Weights of a small GPT-style language model, trained from scratch on English Wikipedia: a variant of SOAP for these matrices.
Each number is 500 + 50 x the weight over its row's rms, rounded and kept within 0 to 999. Layers, rows and columns count from 0. Numbers have three digits each. The size before them is the row's rms in percent of the matrix's.

# layer 8 MLP gate, 768x384, rms 0.114, rows 361-454, columns 96-143
104:525418531381472409541475570384558525541443536487542478559466575454436549380552531592527520525487545489499482585498501441517567461521425511481458
092:396533472547551569511484416464503416515524449445563482519484533503569469522564459449530536505480499439519606479484558515503529475457501564542605
095:467525528486452445520500585469560511449497513496535477459458515531487542430527541483549507454534485554503442568567584474622527554503539497447508
101:514619553546443509544479589425455465453522493449514541397521453475490550552580390474507488553547503501482518502458400505392521545482543482528583
102:539534442454465496509470493414456522419591407493528480591457428356596532456548502491454491527530526501492422567461542498525381550487576457511492
103:452497391502555550531497486442507482612581458548402523384546462456550477514481498470503452475486383601522479547538515514548479471436436510527491
096:582492496505489492443513515527473626418446497522527577432513636542545477558578444482481449464516510454503544558473498535492446561448417505441486
101:542431487543459450516473472441509537526557514459406458484448544573547445515512493516532550553536488532530535417477491524497429456443466551430545
106:445405382490469553510380545467488551473471559579447525567489460478500449530488464459491564510466391449584445504481472507450496462521462502486525
101:538517518507471521524407526416563439470490416543492496455620470524472496578542427533517605453486463531500454498492499476500550491508487422586670
097:532487527470389427575432439486571600484515490506400529516507482616475424554421454542588466546467567490560492518441539465501539510472474649459532
100:452550432562483537510483482435525483515493508466520472549461494540565570483575527496447522390474507444487506518488548491524524458544437475493503
107:492504504532483586437536528534524449492561486470525486477499482452572519508558528519401507543431467591468606571495503476471462488438484500423561
103:472483479584505509503474497490653433477479451480492409503477495433527513510523432502443592434424444529533491483457450501568457457406414465531578
107:542480441460473489539557418525453562526459533391545493410545537450558459502456489542517557511525448467507487537476568377463540496559566398438528
100:464489558504505466479479554515426525529526525507443537502545601516440523584480390466409510515521517470450473500525544456482417521469497471548601
101:537497482529525522552472480442496542515475461476547597497586533630492454503463442476399627505546443560484491452468518480561491559415621564489446
103:552441442515554540502493483507475475472557425530518527529528503486519375445514463493464527463452482447553484469480572552466526506576473489573506
105:477465441596595479468454498480566645511582461558498585501486514442558504425492452517443565505472488480503505434475516493436516528504623530508425
104:477452526540537448498475473466416532576435468473545568481483418487492563568457465620481517370550579515449592563476478468464543489515514568462643
101:462505534457477469495547425573575506507463493453622564504394404511557478495570585520467571474462523634517517538475522525527468520500355484533506
103:632475453475408549599498494489438521393554511552476436526478480538468471606508559552540428465504545516522543482536502383418411443536505502529522
094:448477503483508590535463521571457393513491525491561399564463485486508538532495501552480455464509568520438513547459403456474591538466510524436477
096:659580469444604489493467538501569508448487492528498402471512373540465489542518405519513420532554540524588562556477507502587521507507439455433591
098:417556502459487542449534497528437478528462491444461469495400516442421488544510605426488533519470489475477483467499459498468432511503619424503485
098:606395451492441516465547483477496572570414592432515584429538546479568483490549502432497598528548518486447535443474529443502516476531489473465494
093:563546487543481540479551516494526587485500541457569601558532577455495527492554470538460497511518501502493522542484460551484412625463469492640498
089:470454502486544523515517541528523418405454496499486570466466516480463502545533396573458395435418417482445486431413507551461574528576531455461380
087:489538536443534500536581577425490535478475551409565550505529539597591482417481501462521474482398425497414473452522523527530513489502491533561454
100:519452464564622504514491531568459519522479564490388485557540545500466469378399500452542575501683484550451541518421512515617513543558480551478532
105:504375509450492596553552508526601435518452479414548586503447403433472461498460425508460523609497498496551517559501561573481443434496448530384507
098:518480470474482505474523540539480502465502504536570435482549507505492532483516546445495505593512456543458499497509457530448515564451475471508553
100:544529477394527549476501492501528541507599412475591440482539482406631520520486490387567491498566471500610482496558476546574454468542490583518456
097:516510439572364483478540480504545485457521557499551472527425567543601585439569525527500423521468541553478495421509491500485454524453527436502478
102:497515541510443401521496451497524493545437628551512529467513524546529493451470494479411567566611561522444465454539514499522532380473573572620526
099:534481465497540493463478519504445430474474481461508436506562459516472466550499425448557479565473477457434552456469401546390534511566455435501448
099:572501603462500431466481499567434559544557498505335510511529463470429423451526490535520420435436560582488520502507551497454513492568464525429483
101:515455566480549551504566464477512544491545468525531559447485516516529427465557491463488531457495457473462531514418513403456472560449492522570549
099:543547523523509471582486496467404419479545439482476504457533402495412512465386553469522559459494561546538529528531394516448517499483370450530499
104:584552401502590453435494530481492446502497421475558534486472450468462509551434460517499475462582582455482551491473455425469523462520473401486569
096:625448398480422537503535527540564456488505554437516503459587481467523477604462515471521479431585543557537446520421481497460565499522501400462593
109:485348490488540483573434453559493496517467466459527505530559416569480532474440556543578561518503458477470558606481519481519560500509450535496596
096:529599486522471489463426434403408527508469529480471477511593534480546628477419498484411504440489454476510433438462500465556532476534549473546547
103:497487530531600570471554469518523485466474493515429547502485516552558423579502550503411480614480405564483498442528481445544555456598552512422427
100:560463452587463497447519443574542410463566504473537559493482518468508565526464405506475495491510466494505525538567542496454487445468598439453534
101:466598401567509524495540494468443485524503430447499432506452522478496431422464566471502468446470600532487524568492508437480440495476475432547412
106:508629458528449474448427554574523601513458489441378547602540554506463469534496539490474512467510500476567551486487485518555412516499631502484526
096:526537518495466560472401480513512414468453493553412392577562512564540450516513443629494580558455566462542528510510509508478534373572542490461553
097:454463470510570505438431419499515441507464468443642490436551533506510516591571512495468522392469470487458517440523496532549547501564468467413456
103:475482542413570502476473549491494527469417530457477549624537532513461564512550471596495498434546439591416531419473518553502512470498481423539464
105:531492509467553522490539460452550525443553481423534547492474443498490491511536575472514455467373414549442521379507488450501503520558454543486522
093:449583537450510499512517473494572492474524546524614541577529463480451488496494504527504487490543506532397466565426515544484489582611489565525519
098:552498519448419582523550612550430494440564498486509412514545578508562517490466466579557539500529451424478646455521588585530545513464415568400414
082:479482508419475483498488474524472481483534580455480513520554418541480450513525535437426488488498484484453597459600506551603627459526499485546443
097:478527518488478540487583504429604508555436456439518489452600420490515504488528511490499462570480531471585519498433562492500498527474463556470456
101:503492493450455514457373532514502540478532517386516461506609496381461554423577603454544415464540499413493505489393536528438427542591467474483536
095:505517525456539418573504458568598518500535526454540471571446433491408470530550463459380506500492468504506473500492467586578531529527490473461464
100:419406610488497484405468484537515442507480475474532470540547511477531366602505421481502587487545523476534482529519566539546484459494492488493549
096:476507450461480495496517518579635552410508467443475526486647465499457441522457489473464423585494412380450534375496536463498518412433543515511487
101:593506557530636553528496452499432438501553558451459477569456565521539482540474547441470410536451509536483506493534519523513557462480502564449475
103:456444636517473490520504516401447421439528553462394470516462468428444436497486441516509511529559422513483501570505523460468459462524496513498499
100:527406463472535413511501479558509507385551590510408368553513402549465638457474483569414481459536457585534513447471481470473580529544497481559530
102:549537556601423512498463505477569492516519553661437524478569516508460503496473461507488527443544501664466484488528432577508503559468499506449448
100:535512544488573546568488532511441445587501509469567548555454497483444521564509480543581552436470548493471519418552454516514484458476541506504448
100:425528470465439518463486395535463453515564540447562528469585559460547615439478523450351600558571565512442490462537467410537420526529533436443498
094:489495497572520476469527445514505554491491549492494432490538464516502372420568452607520537429446432508524442552620440516568463503569599525465430
095:490441491495483503468506491410547362538495425596521520598519479525442501483453433557449555516487498530473510523553478505486425459473526447472623
096:485492441483505435509511496523455422403528559560510569500550477526452454539447452521567408544565456457473567526560500400534550534487508384543471
101:545499496481609469560456481554453426578465477411534611558486475483474562521518512552539480550526411524447485470534460490428542538540509504458467
105:493489514488482535484488519588393520447560549448488535485524449412530532417484602445349425457522542553477473516434422507509499528449484451412487
098:490530557586441431489591574427510531591494490447483483571508382462515555451544414537518489531558493451461507546487555531489498523423428528395529
100:493552557464474597559516569483450481465505620559476541531497486526472538624519502484481471444499452461444467497540430499462544529559515507538411
103:452409475481448594464484604472509522483475534495568444489555580525399505463530494504484543476452475450417560484522484455435582450547531557485493
094:506448498497565520538448570510639472427471526519530545547547521491513428467512472516574518469581561506553435436558535503432458416463496496517531
104:477429500392506577556433556544532556517526482499491564505485493574443482526503464535435492523414494493574530525444576457460484575447508550484547
095:479471550496467573445559485494419438551491558456478487462497544432417404481477567469467503498550530476519543426385660462540531463573502529479477
100:415547451522460636461522449623461462452518483531508574525460468523505547477413439541486553600501524515414500402564472552490440488462515501533440
099:545556549526520554469466463519380508571554444547461473533352593376481499483502514527427564475416531422485552574549540495491434455482464482478533
103:552483485505465507496497538581537469480502364513470520565527480610485486481427514464555595502554446508515415480467537573512483569506565408522440
101:495511536478539462398510467538525445519530585517507583495498429467461593553502509480444481468499508497451489437526483488555582426436506423552582
099:527519466502507465472521549501539457483529557522491397522420556410471552422493521543459506490448423460519416584414482565478495516450536523469509
107:472556484553590458426442505532480405463467489575503440465446508561496508443442465407480479532465508455484461529497434459560453529430425527496446
104:553539540501505484557534582485444539487498392457558602436490532538481586553489456509474517522478435492480481591427548491446481538496481505503515
102:519542478505521551425486463460516418483500463533500498512458394494502427511553418425437508491534504438455487448476520536513420490522514507462461
096:401602499531457398456536572504528423460487483565510498539548573567547504505437393512486470446435449480462388446508452546446548548408546471416546
096:468620458532530494524518554565512450431576473469580563570502545528471549435511469598568453445416545456519483520498553497440485513540432533502464
094:425531511451437489521524488522561512427462500444528493566550537453564488463493497561553529511460475477407425551548509507438415441473506557535426
102:562426539520508579505491502532509445549470442591614489499551426502524475513525523482488498558433464421466496473537582457465558492461503458596472
099:492506506532515583532571538558473385539461479514541511542426437441453416565507533588556525518490458572611489571498482554512481432544557491408508
109:388576385507484514549423525560561533451424447418525549433404539496531545456541592507538579505501450530424453458482539534451492490474519451452522
100:520491518575533475446403452466483472489544451431478546552503530509421467538609462503479458501521438641488566539401478500445495452551535433380464
101:524423443513484389498546458491578533461521584517580483470492469483443479493491513519426459458514541451489488460413526455491465497569514570489516
102:483488526538488514550573438519597516497504540470532450513475526496446579523453488513497424508527494434451618548516525580421450549428536507523536
100:442530505576457394429501488515349475393434531461549523546535461457477514446555565584533510601432469495462576558540389476385550455383514491495476
# layer 8 MLP up, 768x384, rms 0.12, rows 361-454, columns 96-143
107:496433608528460432526479488464539474401476507513366447514400499535521459442510520430508494508501466560414458494570504560487516576490537584493494
092:483577498503568542456503413513427500461539501409573529479452484598439557405500457499485455590505584546535504522562524486391449561514522507563364
099:540551527518499561553540496554469629442527538510521461437547487519464529456368486560563581464518543479517512521547550553549456556580532518432477
100:480515526658427525483495483475537419547558502496485502546488518554553572585449492508556475453492420429466431399474581560430564479459419643468488
102:544538484507522487493407547515544420504542480433498458605543531542433436494536491496394453449561496456510472509495501441481484457489502390571557
102:566501596544443429512447452473435490477524487463549429546472496493508470573390561479428416448523546516427485419502494495435479461476680427457487
091:362560448452424558590531499507509478532548526460573544384471499502439483475480593508539592507483481420541627435401507521510536566530433500532426
105:471385485530527443454555422523492458520480476408510549537438511530455521597571556442411476452549501555451558472568491464453467624530466448502512
104:618439431431490579502499533485515458520427494518553535565545475548448441490523514534387592530490557518499557556437488493555441475504457499490491
103:453446410457619457405521515512471531594520472571529576543474530482599378467506532396455432526465555476443557499485506393510483539523492579540492
100:481483489513467470620534469500470534446461545421438498528529467559484595510442608511482428602550535554492468545528585562567519495540480533485503
099:453423489483525529437459534511532510422565504470477545518448524636440591508499584564465493476516395470498552539560481585493495468442431494524594
100:565510453433495477518570451502552455410451507481527528454471554412412467522474601536447453454450489389445533566528498536427451408561480509453483
099:508510431486521496530480507519517489380525472504561556454504500458530435557513496499477592521498431528549509470464451485580500497513494505485493
103:513406550448515568454558452567534524543494528464511459519485496499443445514424447481550543584522444601483521488512506343543426477551451514537500
104:561553469499585421471463614482547495524524433559378581518551457431485444507512465511451539530429403444449489473449464547449483457487407585533524
099:445503559478436461487556477523425463507532568445445480522492510481596539483500428574524518627523498395561474529426552543518536535447532521581496
102:531512484474468603444514477634478563621466508518464508498517446514461526587566497525512534469565554472501465464491485491586431478434499457460543
103:516454484549530497495509566434630507432507581505581510523490496469513481422457500488504437458517501550488469521479564522553512479543543586510596
105:530494513512450469519549540444534569492452524413534526461483490460539505456496516489513439550466581530422537504577474426489521460538510490524487
102:544622494645412543561471469415390437541507568523524529497503552457489556510398498442481460497475484490492538394490455511521494517536414468577568
099:512571510447471493429538483519437463610477551412450533461525475582465457483479511524494495458556498604535390503538511449459453505548609536596549
103:453480498501493525431383460537540578556535505453498500576445413535501564456536430518505551448456540487437535471483579423499549488482562565426517
094:566521481496522396509518484464502547594509554429572439571432390477544442378530530505446449462495506545561457411444551475559456476443433577554474
099:548509477514601448497336463417523508501531446516465429589473484550480541444548495477384610450405591557524472515482427573468423433418574492496483
101:467552558560475457523536467565418510454539476452573565624483534518466598498443491491447497547496517563487442524483412496583544551511528470532501
102:580531500579534487493524504594423528463496504508460458452447477411449523458431491462446537486499460582529538442498581422619417524534477479477470
095:439518481487541511639494457503471522486577524582448440415540519648505456520569546456482480556497499526454460584520612576498567558496514604531425
091:554501537490529522623540582574548457568536482454536509554454513527510515525504491489480525535398388454488512426465507512469417517550446399554395
098:519543576485531539417480506421452439390492478567535523605453430442492494575546541529508535564495548546445524546562493492426505519548414458561580
103:502501561482604627463492522521601393453544482587516467462490421485513474427547440498529499547483524559580554459486462545432430630488523504474460
102:527552531545509464551482342540587512524492476474427480493439423561520544557542509505523548489555466437491446453534498487503525453493483468550384
099:518479411528491473565501425576532561438483581485488576525483444506467474535398477582494576578500478461498624517454506534494518525572587533480465
100:467573454476412593512535438465468508518454472425509518491553529504433461499497550564495446579540514466463463445467570427499487512484523455468516
096:470522435483465518579488450522493548519499553494508542509465520479496604529521393529512477380497596417482441520488418529551542468557559508460467
096:505531520571531480487475580489489467548550555524482461543496492451542507537438433460487485512548582517534483516433462481546556451555505538588468
094:502479536504416484492500514525506552474622416477557524500502477534441435441525472504446398467505557397532516536473480532472463479478473510410495
096:468464483481509536455447513480533496496452530441548516536474455549472563478412468656502415527454465485407538569572479444625488531453515543493520
097:549453463651488415496565438476472472457551486566497540580476520488488499480501583477493543536520565478556465451474469572534508453595533517456460
106:526496481396480498499456505469464542460461517432423461560459528469524495474539542558520465502564474551449602555516505493477482475535474546534461
099:451454508469439531580463513457515551571462532476531440512532516585507513418498555508499480514561449505612494544605432380551547458465501524470495
111:481573536468477487516463546525444479501525536588581485497423488391476549444364526519519577519532510497476536447483538548545545528548438569439472
098:456451489485475512470530423629445520466498494414580558537409577489549418565462500539485438526415515565426515473468518485464475491492528585478450
104:464535506539539500417561408487506530470330586507415496581543513519429473449483500606443534489502525518520540450493463491487453458471543509548370
102:499476499405517500534532531470518417452555425478522508622503476393545561462435491431574505498522550464483601530499579463412566550416407529494444
105:500470495535469519463451442513492587572570552390500511473518436426521516532577516458423555517478494474544479561429420391467475487465545464460420
101:557488446580510456504559419565436555496578552575442493580492535433536520515482587452464468416520449507401491518465523464490479472607478547522549
094:548563520494457516538449472604478470446506474509490533547479473512494564486493475568421506450489494500508468490478461476534517585490547485522544
102:414467543482437505430507494465467515514424495487483494479537473484501421574448474447582462431541509421490568536456544471476473463644485445481581
095:532544488535445455504514460497504498458547578462511511492549487483554548496584525572406461576578470482438425472508422465452473475437485527438539
100:512516678433467561486488526532413468476476487518524407464514485436560606553481480534589447531541557503611503495454509522468438485487575583452481
092:498511482406474582500582473489489527520517505485517567560501462495490530501537487386600450545538501503479539457480551584507385452485439524533498
101:528499396516461425480554536482429466497439468502546457610465523478530462474429503459472599553566499552551571508458418473468521497567560424543582
099:454476577503523530480485541485415525474451495512475449438447464475479590519532523490422518370439455564430489518531428576498588546364503504471507
097:540533491601493553516455544480462474546510489449593481616385563450473490431508565493532449479516491521464508554551485469459509495487521418450464
097:488592509533531492452471485438524470465362484510536549497493515525529530557511464486577529545537550516494427462544506517524506517577354570389366
100:472489499506463450450453544486513510510441473539570505427494537508537559497405498584477490495527556482501472426484510506445485640523460525597570
100:521510459488523449570540479466481470521445440440507501491491472556482520591495601517435525625472531551487367491529542484433564543505584578473508
100:537435582505434489521497527527514599486491467434522592523468635492528438655515473424460505523595493461483468410440499462487455509455475552527532
099:466472515424442485525507483580527453483540432552550573529494493510528488499448524500520500551568503548499526580530488533530461489509502494557586
101:533428457448447497428508447546512531429532608467518606561467435473567500554471540417532491503467471493509479474538495420578410475504528496430493
099:492472466486589437596510456498574537516529570501461475496456477401419523526524527580458418514441465540585484536527524533493566495474444516521575
102:376538496388541547554504490517580503555497463532480553472492504464507552507483518511446420418478493524490509468443489362556507583452452543555495
099:441429548469515491497590535438457441512494509475444528456599522495487535483482486546469584461587474507405614586527518480414422431467461472544590
104:493568503478518484514502492426482464541488558494582457497500525619520384524506493489462484456521481590466544459492531502451467548497529519559503
093:491484513493513602461505470518545446513573511560455516523487524475492579534611480399491543527512457398525567453479498401447394498499403508617451
095:469509569539487576517509570506533486586455515483478477475509469547500496543591538485455464532465517474564510455444401592576556484534545529538599
101:398462494479596520518488587479420468344541435463524504514509566512440502510512564587435473447527427452415578504452397509407448454603498358516492
101:510538509522438491548475535531468485467437518501494444472508465476477583508466570595524595444541526485448495490440404554526489445539623515535425
106:486522489548491472576465472391536555468508531519490458424501435493479479594468457549458449544439471461521513484494462551530396505459545483523484
099:480423532528475429493470430419586537470502535438465475531546416429525514481530521521539539474479542518492546554480511448506493589412488500520499
095:608513597537515528549442550450502501539495459464572433443421489439573520498535397587598507407412535439515523568434431517593581527473492450529540
102:514497549516446539450494469431443448543535526470517559536401474531495543520461499512561558527425510542468564529510475521547526488575491557384492
096:494424510425555559563560515390470519512449556465478468529498532507532479451493500433464439436496513484436519549523511532518516599464445523462482
101:459526508515565631449464470530490473541508482543471561484464548495475586478538522412532555553488486480437509526509495516464504462537524544484536
095:484526566531519489588461564501479542458463471513515545440541404492548504449535484446574624569495537476582496567570522423485576491542514438509523
104:514570476458527481555514540449484506552526489459520499501453474511512475506564500388482472519476439537453545525426525545574471449508535511435513
098:534477507646449506508471424601450513411584517472542527416473494444436483484415490482505447420538437561526453564486551506506500485490525416475504
102:572506528459535602507536520517472515521458453468478495527456509492423467508504475455405423496422592578453475441558474499430475385529542487486504
102:493641494498506496590516401535465516470488468506471447464626547520608477455493451454543537549432498588448531494495506458523448600487428492460434
101:527510429482500461524514497548557617501602524490499537545490492555448559413555538463513517473546539471534530491549434417397498509527445499553574
104:501600431553377489421548476417541503542495484482497509546460487466546511424486475505463468471498435520590497511531413477580555502479485441448569
102:461452483567499580508411498572546434502503533469540563540492522444521571559554540471459508534556472489476508438498510555470488513528528551499444
105:510516492502460488420508491482489443471513566527469440475460627506507437419482451486443537474458445499488480496441496469585386482519468434444475
102:472565528432466515579458466592489545488549536506538476434448521422553512477572539440445506545532569593381492592631495457468504557537449494486461
101:451438558487422583515448487542452524492499482484517544488471539468519481450496561404541496472611455602557479431471459538504478445526465459447453
098:494543495485581448573580513476570500460464451495529496479587505481591553588503481602475516445475530491494435438453479427476415452525486543452501
098:542552432486527507480391493466620527468442534511480513529455561486393536525512451510501522533466556522502472462569434566442471465483469463537481
104:431548550455522472513473491483545486465509529464538550594448604486471575505490563511510538508499520516478459541434446599421477561647560508488425
107:594472462553438499486428512580446452463623539442499611409551455493528544463554517493549458523530459510482523520547496568487563530483507489429514
098:499438550448517569465467442600599513441494480533567558458555463507528557479463498524427522472492530456509421444492556572463554545512451546510497
101:487567477426536441488425501482478506560536488512561440499575414525408464465495532443492543524476512420562488469536439462485537435491471503552490
095:393518455551524523413452517552568525513477520478530529522444600453553528538511518462432512482535549470460459516448503564555477468442536479463534
105:488520471438579540517486525501563521497534446528565458474501518551476508475484538495513487507504555449522614494472451521539526511497568541516466
# layer 8 MLP down (transposed), 768x384, rms 0.115, rows 361-454, columns 96-143
108:489534615492493463452521509511532453617529529545479400444541507489508370488471474477541483455484413567423547482546579469533502570541444473541492
095:620426485473582446568488473591490557497510511491464467425544460554466538489530479527493438484514484519464610410510524550532462486439563423497471
097:540525449521588445451485562517501465476529518457512463494486542480593571502446583616483505438533491587572533536510506523445463477531462598470585
102:434491499557590414493551462434479476499541504440515537482458469478534525487465487470496516516505445587501593474573456446566534527437463499414522
104:458620478544611495507459495528514510510408386477452520537397503382511546468474443476545481549418522557501467539441433499509464536461547457549526
099:523520561549502432429515466503498503496500542387504447456452481476523544555411460535548546439518514588600495568473509572535533500483596483403478
095:546473495555589576492496480511471478492573509540528604547534491468543454497458469446483504505456553508403468534478517563442459534517418578537464
103:462536623457503498445474423570572484500490486511555458552607538464437431403561463428452497512472517491542508477504490587561453547416443485398449
102:446491522470567505460518506530443515539473541501518465637452489605510400584444476444454512443429503494506493634530439476564425511457544480591492
100:417475536444408563493411523500474493510450448508566541490501497554595573503520546473464453468456475493526498493532437477455561524551479628445524
100:476497562508502448610561388472450504477471582420517461510535478546577430524589422448479499464502474517514525541568623433492528511492482576523540
100:445449591474487485502567555454564607436493510486466489548511539504521462510557491517559341562598503457505534547553477562509508534569466426458488
107:465479527499482486482485546487523552481472523472491472506628541493525501535530504565471493413441538550501445570433526574562599488445475525511504
098:450483422543554531420427540466523561467492579534520535457462473508514532576561458479460527494494505487527477470619426434505488428585428535643482
101:376495480604463538459524522513430437555438521488458465464508513428532532490463578499567569419558508531484462573420492592475520529526506543483483
103:489476539461466538569539508483395473558470493519605512587475618491554484559598444485429505418279447452576497491523521567552477471461554515411512
101:490518611509533503508489502442451588462533546551484437443359413497468565502555553649537463490386498485433486499558513493515591525465447560545457
105:500468554520545519498518483548508554572490569457567521546491490495462521529514427489551488529576577465445575554481540436551583556380579533529413
106:450479458476469486490476539491409579523500461504536564570418472540433524491454367511503500412427454443562460435539471492499597487440496446540505
106:511507487451525443498457502488457548455407467531486460519412492487514543505662474468544484537513600532570480569507520356509524445461519469520490
101:554495512511409443458388472527619482536453434577525605549524402487577524565476471533477436495481571575439460420516442555521524548465493605512479
102:529471610588479560489510581500542538477520504447542500443495509551544494456483453466443592502459452508483579409506501558535489513512552495360545
100:472508509452513423467480522511547523428600529425466435497500585543508532474471545536542466478479433490405597584568479514453567507572527481484447
095:553482470443563383510481585536460438525492521459504512484501437522624442481380504510440410457499566441479539424540496484458574621430472530543488
100:480529605472490466536513527523543480413521436573493537485520525561486561413419503413503429530397538513478529482554528509539466581465554480506527
103:525485500451527592477499501488483448530475557546493557535442466539489611493528475510454497564483534480480388512461564544371505475491467514428421
096:621428493428549573589483547466524547471501535517517447508450451537655544513428585506504557483543471455610535495470495525429499459435465511504508
095:571452492490452536480459414560505449464495541477499571519525562481467420636453461496468420569549442512514459560526528540566569483522509466459536
089:473526495549669532574494548509499516486454510572502559528578525460419505509545397469403572560557511470384529412428543532432423526445472520609431
098:525508466488511450455421603497411516511462544539492494570549490600500541469438513511508520455482549466487548391473547443491520512502510484526508
100:422545510438503466545415480528440536556468444617503465457416538599499450424564516434466508516394456528496456494428557498457464470504474521404505
103:486423452496486457537518578492538552486511436598525506498479543558478506476502452390484564532544460492550621535490511569516557561623447476556456
103:484541553542510527541498447538448501582535509500578479566544477476451445483477558550501527495552520538466366438456520455525492541448391488555492
100:528417476524614530519502549557520469495559474441477579547491489465510437450549471536483491475451512456446551551487505457497512519441424532465547
097:512528584551413476569482621502424482531374490506472387429506490509455487514512557485431480483566487518463442430522451524408527517501435472549528
098:550455560522451578507471461507468527429609482567489537486478520472482553555518478425571514482493579433564502557549494503574551599469521445555444
096:474485449479535542471466445532547492424587491529552539429481432497456536485402446506546372527472554508434453481526391499533566486502447525499521
100:503482498584375553594541394443478527523465516453486472541423498473541529551472539482536563524434508380582510466522465608429479491430402520500466
105:477397543534503519431464480543487412499554472549456529406480483463484540518483493470472567556466562453550483419622481446529623487551495549546475
106:583537494482461450530508539489541556525440513498564440479425489468478498448408547518505448427522573554411561513552544548444581557526527464486400
098:541503469555439554466511648507481516632470635462537443527437548525509505509453544501447438432475532494506488515540490464566451489484473534428486
105:491476465444451448492579505505461518484500538525569442514494508460513566461446468564480570527463466492572523439545499462542437452458485529475525
100:581488509469573547539478453547523493446533481451523482514567554519569540570556433416452536507497421460465586464512438426540559511468419552547497
103:559588480504523477374502432549508541447516503427496546434504480546575483496559496517442533508457503539527459462435386396491523524566472466557414
104:525503574483529497524468542459487580513474476530522476513565569462451592453450483510526433579540567444474388519478457393497438610450534448483469
103:452592415468457531545592460392489522633501492553470481511521520519519480482637530485520490463510463437495468549529472536523570416547441520388551
104:504545484497470464554467483517461441608553518522568481545524408464529586474521539414451514439562498519472477453511506495608517402457475531538517
099:492504528479421470436513424543436500538539492548405516451574594605563574594521474485539540434506444545503477436435530407425562541405393570543497
103:496385516538540518547502472484500558552453610531441501511571546500447569547439499443408491566529446575540474473515484500534488394561544514599550
099:493516568515540467490483505515424492544464617566597510558496509578547532533531431420517488493506460504524523492452515534510431480489504533496444
100:521505500489535516544502460498489491507428439482452448491503388565457506477569528492547492521505510516518515558549421536537514473586514519415470
088:428491482420542430493453468456526487457545491563548483428471624513490537482520506434495561512508434493517504429486491519461519493474411438588515
099:495554455482485515472535476502437401486485455489559435532470517510440562535470576464404486490533530546500515449461486542514508540501552480426510
087:456494540528539458484568573453470512447475416518574432507515490550495470459543505491475461452400520493493460486498513528539463525527508518462550
099:464527443531430506591493561537544469470528573487560513488503487552408448580464433514600490491586542506468516547469622513479529501542474485523549
100:432533452507444598522509508581481448408499481454405460570506500501523472459475505603416501481381458544531449521485460436433592489442498568531528
094:530502479638455547512522485477450561486539585529600431448504474550544495403450484500444585554534484498393501600462464534588573522539543511472538
098:533497484508472542570426490549530444433584504503581504538553496491444480559611480515534431449536538456443512553461451465505438453411528492496469
095:526486553514474513427456549541451489501535458545481530502442534519459499549437446535501537541593521473536485457494478466505600434433485509525484
103:458463512543491567459515535587514471499465496495485485513543550627517466510422498482534574451547500577460505569517624569529493470537549498528495
104:506482557469441465419517556428534469523477496553507528406563478538450461479467512485529524487489498586510503545487449499602547536501411519489463
099:526530489535529474461380386480405516483535509449552529442468541422496436487492460475384483479428516445610502594478541500514587448517504557497438
102:481468551521448534487454472511483475494486507412545550585576540452564418505487481557475522553494496418447504550526537465528485502570528472465479
098:412457514578465553593541513571498550442465399480526385506552526495515574580472502597524535498522490497541586473477485469600465461511509549446400
102:436484493476524488441406470443475604484535459501447406542470376507516498579506557517515540549543459452444498528527561536564531526467566463508442
094:461531463506548441425463569502537478515498615426480543455425493505440454560582561506476511438437449590542567501525525549494503503543374474533437
095:523465492531539524596558522460471541496565426470436553529442476505472458533629424520365412496495506428438584481434408554551489501498631524503483
101:451533387545471576596535496487446551472442540447392514546524566484512501487493477489466501473484506536517462550570496530472483395535452448485446
098:452423459472497545455479427535564506511475565486465453551551512435530514479450452468518488506454428487476576485382499442509446460505602593477480
104:584526480441480532509528588449491561450520494450509548478560511439473494560562336572642443501520541540567482458574528454509570520385549525468416
100:471567588420467451390517453487541533423579485485529492602421537502516517483486582482484440564500561499471454554492556508485394539431567499488462
095:573475602539524498445479479520538530522536476520513625468481519489558446497512501505574487555464523564590396516450459528424519519518497481576444
103:439483468507532513402454524371482489428555585504536461531460471493472464450500502479581500533461478408492442452465540473562409462605544573503593
100:505440516470476482509612509384493537496573416534564519528534495429506472389523479563490443501572503564501448418473510537423463476445483501481504
095:483547532540524402518475416527473490494512517495464437529557492508591461537541550449486508500466469456421567512477507543438527528437503524505523
090:451480421524560528438439549547516488432479589580477537452461462514561466463629552473510424441560463439529478538458555445567438538513517506449497
101:582484526541582504503543493598556631508453487462535509407517434507563499482470475529535486447500569452488479463437532468485472452500562600492583
098:474524434522483487476525540420558553546455534553466597507470585456511421543553521549541558474533503463487489532537466476408495532573553493586508
099:575591527480496447456596542494447568496487501558509500638545408446420509452530450511471480527443523450550505466464440553504502550530534444648541
099:453557482526425529441570599490586499516541549504459449482446485552549501505456405453444541530520482538572570485475564440524470521461508462424511
102:477578523505472518527505437408467556484501572467533474549559488549456520475463462450418537512528500552471487519557433552467591463520444549478513
106:464599422527509555449472474540507503456493549488604529448464523545477531467485483387549512504534497541508433504525523432591593487489473607546538
101:305501582415465515500467454515562465518541483496456530504432476446457474421528485516482482582486487488439502431431508476444534523468596521486505
100:477566606484478468465477385459411483487435474501498497524521484539516394563590440431508559520449441594504503494539487507507481525479506536498503
100:572488569506546531439455460533436500385461432442491500525437557476437600442539560552399548480545636419550483539407457502536488570520574566592599
101:500415531471539484524459419536550515518527434484416493363473586520502502525541474476571533509408439459574511477467493470509506539534574502482505
091:517339521506509537496482441459512491492569454547487499574506574517557467492418477510482535468493551448588517455515509522463479513556393532507450
099:535490454386530563504483419452490531419509496542483482481487529585504553452567477432492525447519565537514514502532507532412462503475446531595543
100:462500450583495466471474437537549532514543470589520550469514420584501510480593426459526488544462464539550461477492519483441525597482486433525480
108:562468579534541473497459442497421522490477489595442550451440573489544512505479522451457462546434457545523560581532516500483535540480535452440517
099:439520482465491510553498477449518500581531517468474545496458530550573481595575497514518548534522428552483491465577386497551570552462466482496530
097:558551514530470442589504464501520473547491509501509507537393463435565387524520502499538511482560522505553492555490531579521455420573571542526577
097:510435468512537427484473439516547412439424496457482488470408561499467466451495481460541574522493486474488515552455478452587497525410419495480497
104:487539484435516510480441468394513479446535500534562503501400470525556572473518539462531492523643461530490502434465507526512469474509500486584551